Weights of a small GPT-style language model, trained from scratch on English Wikipedia.
Size: 9 layers, width 384, 6 heads of 64, MLP 1536 GeGLU, vocabulary 2048, 22M parameters.
Training: a variant of SOAP for these matrices, 651M tokens.
Each number is 128 + 32 x the weight over its row's rms, rounded and kept within 0 to 255. Layers, rows and columns count from 0. Numbers have three digits each. The size before them is the row's rms in percent of the matrix's.

# gate: layer 3 MLP gate, 1536x384, rms 0.122, rows 644-674, columns 128-191
# up: layer 3 MLP up, 1536x384, rms 0.128, rows 644-674, columns 128-191
# down: layer 3 MLP down (transposed), 1536x384, rms 0.12, rows 644-674, columns 128-191
gate644 099:097166134118125127162173168147080139155121125157143164115098072135153143096109085091151129122147136120059092144139170135095114111103094116116133139116155134135130171157132171051104122128130144
up644 096:163105124138152117173157160158156080121111178155091151138113167081122114165127108182133135112156115124176141120090157079129149117159135143132105117161153091143123107106149077112167118125123084
down644 102:115112060135174133157084120047108117126078143093131161088149094143166104042113133101150153116137095082127111095157129137171090138136174128185148156166079184163023112162103162122093116141129160
gate645 095:113112128079162138124101223158083166130112141165094149123059183138119097143151166080141185149117087154147135122143134133137201105075171185127094094104143131143058120058152154140134088112102189
up645 102:103145190124223115152154141087133185129101095093144187119137131031165187141192135170098110154105162159119102139136152133168127157151146121152162119110112115114075092107121155170116166127049132
down645 099:103149098133123144081151129172154115127135165125153111142143087136104119079038107148110134129121195119064092177104153115106143137127134120121127119142094071111129154131107138122124125126110116
gate646 096:139210158155156131171186110075126127176092140180095172175113158115153089109046139145227167111127155108137091166146080135148135158137062152119168175057143110113136102067143162153125090072145166
up646 097:111192132092135139143106116146145131160156100129115116129140146122182128160081134148146144129151056084053114162195097097184171207187071169136176085127118112076109122114149209150132154083095117
down646 100:143147115119139134075093187104115170155122070158182102148138059088128108113168164078124130126107127139167153162051165179105110113136140144123108154129109110163080142132109090145175124137130108
gate647 097:132100156132098145085134117188098091141168083107056129168194140195134076147116117136142075101172161136084075182120140140207084142141133109119139087095103082141168146127170139161138134044097161
up647 098:110091149198144101106152112187123185107114115153108157128123131121134141131123110143056163137191118128094134106183138135117106095099103160053089117150169099135063096071168151118117181148105136
down647 098:111124151151156099134128140115121155160177122125116154167152163126128116083101124088177093126183191201064111158165123128068128124146093162135155153069187091159087094118101202184077109091118117
gate648 090:106144114126125182114106132116133115132175178144132093130134092118115120174153104116086155152167063191149153119132095116119117130163079146113131121129095139139135138128094095094167122159129081
up648 089:130101098131189139195120144098107195136150119100087200092137132092137086108086090158157118173118141151187148136164112118094137167125101125179095169101143114155180121198198147122098152083141162
down648 091:136098140132129109136174120168129159099089126128133176139096144174141159128122155172130104101100180136125133170127113116162100087110124091116123126134101099095129144175064091123113122175119183
gate649 105:128185141134182141090118125142127116112128183060174120144131094159126149157131123133096131190132170159136112166162157162110081086077102067140097179068143071145074141142115068092053182103105061
up649 099:143158163183134137140156158124121114116131114183060133101101136144172118163148152071150115128141120131169094092101138126140178124176051110091190182137181111109135102185092164078168097171114167
down649 105:048116090105111128141179131110110148052070118118126152079148106102141184119162094146127186096139117176116130075116164105165107072124191172099170090123091097150073079079117176080104095144078129
gate650 096:108170124135093128074092130141154182164141073160104104123094128099105086080098145139115120135154151101099092119148131131156151148078151136114146152154068105074111097128201099139116111108112137
up650 101:173100153122113101136151080150118150106141122118150138165159118113089112110047119099129093134182147086154110115158116108134103147198112121083125109158097124150074161122135172146171129130083113
down650 100:116184116203125140106110103107097165159118134163131089143155122106123182159093136149093121131089122071128120157125124110136136134088232139130134164140138084119128130091127113052137108119155108
gate651 103:136169111140165114082071097096126167153047169136202154100185172100132127141106115085142140168140119158099185148127167136154111150145161110196100146138136141106181036117121105119096083076146120
up651 103:174104096137168148156100206135145081092109143139098142133149118091061106096140115145103131135099149061148124094087104112178148093134140135112120130143067174100102171155179098146165087136104120
down651 096:120156184155127112122088150152069134200128164139157091120112069169112105173128128154135111154188126146128125096104181222082113104117126131118081114110116089117225106110148125132106147098167086
gate652 106:146113164163105107139145118140133118156132120180152106124085133130124123156125054107147163074163124106105133182136149166096091100159063131167121059072095127099147133120073143100179177155113175
up652 103:158181090150136106116161142112095086148165144105129137141123151124159100167115138240183101134124154104106131102085129139150140122066157163153062124137139157124175139148199118101128125178133096
down652 101:082190133110088141125138180125073139097135129126147135080137119166162159143104139211116074084057146116111092090153136092102157140124186133103156129166110089084139121133142149180089119046160118
gate653 099:184084104175141188124148142127119129084148138120146176158148165199151169119092103125107101099113146171166119134094158156167160105171164129096136134191111120094184171143128081110101152163095161
up653 099:116113099082120160137124103090107180181153177100090169120049115168129118134074132080163139128151160130193132160108154103134130139154140161050172149099115081126150129068136105169115053096193136
down653 103:130110160128085137163121156111032109108120098143139133151127175100128125069085050090188124093094058123101100111140094111101152147152115170166087183132149134092129094142086060118134095165125171
gate654 104:102109142067105139165125176086087128149159169112148124127159139148134160130158098112203160169135132138095094159130154120142122132144126058111065130136174175144095141159094149080106119141150154
up654 105:140115181145153137063152084092142174102104154149121126129130125152140082102130080136158129129095116131165067182132103147102120118089097066117136092104128147063091121109070131119095121106058140
down654 102:172096091147114112142098152133115099101091083051113176146147147085118152125187134143097177157145152102104115134161143117152154117121139052136111127116082082170073160184151108107086105143135103
gate655 099:149129149170121120158144171124089129100139164158052155156165103105187131127081091083171179162150138123180137117116135123150087133142141161123136133125124105175160095119125116173155120154144134
up655 097:092155183154124108157125081113111169111103224110148119093137078159125114162083105108119165107175092116137118104128094122103096201167091176178170119148147121132141102161150095168125156099125064
down655 101:090129096181164081086134145134075128188117099158126111112150129078126139103178175196105140140112095100122103134125153149129141185083142088117168094113070079130079131189128115158132099111176119
gate656 099:108132128087192143161123173133164199140182139102107138158152126123094174089132120129083087101092103144110155128099106165136124095125122161138161121190153138173148165149078071182185134113167136
up656 107:125164117135156128105115109164117194137148146139089104176105123178116114128092085093126132112112111140135120162158157121115164118126158127098094148164118179118194156158101137085161139108187222
down656 104:157158184092102127082142129113173136140126081202111137095139132152073107087197153108092052160122161105130086142124162143136064094129058105159137088126095130146098096168053118143061105105138108
gate657 107:109030057099118161127132172162089099115157094131060158113084100217110114127081136100125074086071120128133121141093150160114110124154154102102180127100081106203185168135138132136112146071164129
up657 105:107118131178089139094107145094112170061100200084136115154144093128136082099093185111133116153164097154132062144129141100204118148170158109167122084099123138151036157079121121152126115154127169
down657 106:072137127047148125145137107079098102133076075080131093147128099089121105173134122112126107131139109133116129236082104062176147114081105144116100088120183103121159165133105119101098115139074139
gate658 104:104130119177091134091128153097135161148109144084135083171149148134170178075131082173099129108100141117150072131114103091158047067116166096162111121164117158176113075169127097105126135107081163
up658 107:086155164086122127106078166147090127146148167142171164125118112140107130133084138124136202143117144115112076130156142177155147166164109192111142122138101192100115146152138139126135153125110143
down658 104:149120143045099115169137124091128098185122093186157136160078122165128115152133160174158064150124154088121136112103171153149140101142128196084154103163131113099124172181092148104141075118116071
gate659 102:154157091140142125144145151206099164192123131090108124167140082088095184131120116090162157124116176086098125130118143114172113111085081168178173113188170146108190074116177074176195124149057166
up659 103:166150083133150142094122068136115095059077037112151117129100088176107067072117141118148131130115142066140125119167128104101160149113138186150101136165081088094187122122089127169145127146160142
down659 097:105077160157176150127125158134147142149123097154109112126175133122122109133117100092162084141130113188113155062103105106155137096174157130114085088109120154129060153094164130136068129140157167
gate660 107:107112126116135117107099121123144170128141159157152109136147125120125124141062110088118187076163115111129122110134074171109117138174165161096107082129155219193133117121155102135136118153152112
up660 109:098153167131093136153100164129066111099094120155087198125150108153146161129169156077146115156143152141121165155110118119115135167081135149205131144128123081146162132050148174120113121086149150
down660 099:168111069137125140120163125136080154126114134124172132067109145108169090146145098141118103079170110129059119131214177115112082111167149105103140176202092172100086117183125158176156122173163117
gate661 097:099110093102191102120175149109148164156132143160154149093082195138103106208104078155134148179155137133095070157174127070118136128140152122181162073150136110141144147162103087105142159093154106
up661 096:117150111135166128184114089091114145085197146156174120077061134172100110135143118135075150126089128120158131174125112118150170163159083173143127088148066076154100152147162059139129132195141067
down661 099:133141085175168146181142107090147076159180137120150085167138165148138147095193147129102138123086152137171080077093080157068106111117154154096089198049166108108126123114153178078212121134148100
gate662 103:078145163153113186110138163140118140179212121132169138130192104079125202163150147097105149160140183155146075216119123147116143133183143158023146112152074107127163127175104151157185153133129117
up662 097:154125116115127154099082152082105115154167117184113111073146112139133136111132150096195050126118093145110161107167145131193097154141161103141201192189154126160130100086104136177120117101162132
down662 096:047136088130133062150134122101148140093115145131135116168129110117104085141188124092107119131129172110105159136163136086128101141083140039128093115159147099144123101113086087150128157133143142
gate663 101:084148224119156152183158145116162130107123129113187134085167169115156111151113101141154090163069111083163113120134187204163139146102100148101136098111187111129113106125138119109104123121122078
up663 104:137141119181143134144127177090100184137142150107128135025176138043116116126157149143130099165187106125148148173170135100145105127164145095178164139071092123126133140106155154131191103121146091
down663 105:131190144109141116148098090106061132080155187182140140158122139151153135082128132124135120162076131097150096160143107176055174152108165121116079146124117153173209159144129109113095118101158130
gate664 100:178092144154122086147127097095117167142103117029126097089128137175164173114054155107102182092146125102098088110141154135134124144113142152103137157188125136156064094224134124112078078123190168
up664 105:147157193189093147085138129123137108027150118092187131133111131138147078133124205196143100049135117075135171121109117150099112106137142108080117104172153152115060147119116170205094155152092203
down664 107:122207112087132097093126181104147104159143175170131107108084129089143168163081102074107071195114132103112111111167163060146125127118185118128089183184146095085208123120132054135154123115120085
gate665 102:110142134144078167109104182145205107117084111144087120163122132108125183141052138172088100167108146140148166150126107159131127077136079102068103133088155106127157131099060071131093122118142084
up665 097:114109095121135108138150140155160148169208144128086140144145110156109122169100131182108156098078122148094143150147116135138149154140075112078091098124152072126133101104112098137121079205158114
down665 098:122155123075122163192140150141201099121100104136126141064153218151150113135114175113083122167168091105104131103152112099125154122155124117125139191095174111085100157137143058092150186148129151
gate666 101:150114138181124178147114098208174154144094082150131143160142162161148115133101118145063128160117067126151052085114159071130146104133061104051121127135099132114138097134152106107135129107121119
up666 099:186164076090170057061162128116127163098140153139177138151089108107110122110169122090103109161120126139091132110114157113106161164143151162177069163125126115128121158130176114155157117132131137
down666 096:151110083127150184111149123108144096120180114127178129143135151144180115128145120142133084150104153163092097135186158119109147112140131112146117121104144167107141126084114120187114081081143190
gate667 098:130171144139085169134198122130170140112116129088097156098107131096146117152181103091135100150106081154129199093075111142148097101092134162131113111145100094146119145152199136143082193081098141
up667 097:168130094114123148158141152174139112113111120068102179116145079170093160099123075080100099166159134093111155089106081144125143122160148117104117096150171086111139115122113134133130136117134112
down667 092:090080158081127157129067120108144140119119113138162169112133145101108114167155139120132136121192097175133093137082132139154140073116134156180174152096140156164115151157137255088136160137132128
gate668 099:128180134142156155089108110128146138107179077085115102147118134095157089127089130058107115146130180026128100107102182085134172101142107136119127149148070135116110112104133151131197118139170179
up668 095:131123077142160147088122097085155169172152139127102150077140151089151142155125117072161140109213131097120200143116165233077087117079103120073121119148148144146124166142101123167132150114115079
down668 101:112067120143175132090123119107164112171099113124117093096121097119134180099178112171068128106091151153142079159136128074174156126120122112124073110092151164133167144109107127115159105133165100
gate669 084:129149040123142173146153145121123108119092134091131114162101131145104162172136111118133095156143071090096038110146146109154061136109120124185162100127139178108102134135116097137172136080107190
up669 087:152135139178171173147149098153149124094101135155219149146107120139104103096124141156131101152159089115164118120123151077082148114168151078112177125163151148132106123168157124144171124168140090
down669 083:099102070114129136089108181103151139116159159070120141083105184123149120173117181112155109109125166108115097115136080137067116207072141147162067114079132126144149124094204061116120046087147161
gate670 101:113149114130170117110115180092159122135148102125178176158161161122130145121175151126141132167138153100093166094168126120145096117121094144081161120130187129093168174050133167103145098146126149
up670 101:120089052122139126159155109104130159107146150082102183167114133188047208113103095151133127149127124132138089110126135099125154142142101100151161101082165108164128129130170130068081119104132179
down670 098:151138141102109136090125153153138136068186112042196101086123154128174145113097156220115149117180201121143137136138133091082076138128159168154098179194121154143143112100123068101116163149144125
gate671 100:110099141039137152157113158091106152151152055155144092145107105177177126096150095119129159091164147121147121141097110154088143117138103114120145093161157123157134109120137100083167127162144108
up671 099:140150097131117138140126155146144136135090159125134136125133160159143105191114102137133225184134129142111076118139117145183187149156103132068111103103070089182189158101105091114107110118083079
down671 094:088117133071174150136104049139063132129112100149148076085145161076110201106136093094165138127099168132146178107106175163092110081086172081152166088103137163156136138162127119088111116118108143
gate672 098:117083128164135219143111175131120172135067050097100113071112180110103083074106159120133144141146107151116104072136155144116105102087138162134156112079049156153094138122098098151175113125138153
up672 099:102203126059201111142126090094044084132081126112080136109133126112113162110110193150141096248112133105159094104142111165110135110161128133119098103098128098109151151164090115056114155175102093
down672 093:145079122148117162068117165172204108084134118086149103097235144093167185110127132128081127055179158114068095179105131114114135143164103123091150113097094120119123145105119188121119106102165173
gate673 102:104167151128179150163138155087090150105130101090127153149135131133108182097127082116126110129080159137182077120142111115101134148093148039099160159106112085121024123139083062124115201122106102
up673 100:182161163095052127173112085126070105178155197090157104085138127121128096114166100083109142101108117108181109157096145125138125078102124120165109067148176109132139104122081165166132044150051133
down673 104:085106174152139107096068135133149154121180130133161107127088054130066154181151113091191140138125108090161141111158184142159132144091132105080119170159178142111167105159105164118121172143150181
gate674 096:081165121047149089133116191168149117124108166151125139145166173160127200135071073177125119117144135130127135099143077165135110137171109139140148171100105134108136104135163137115136161121160201
up674 104:146090149152176158129218110147194134096133093108150166149114180200134121102147152115153159094131166058098163115116156085102099109073090131090129111125073097141100145075123120138146127085084145
down674 103:188107145128118106090143132171173102145136156156133113113151103094094106145111113033100173153120080148188119138128103118120144144142077131151058023138135077146109086140139065159142157101115070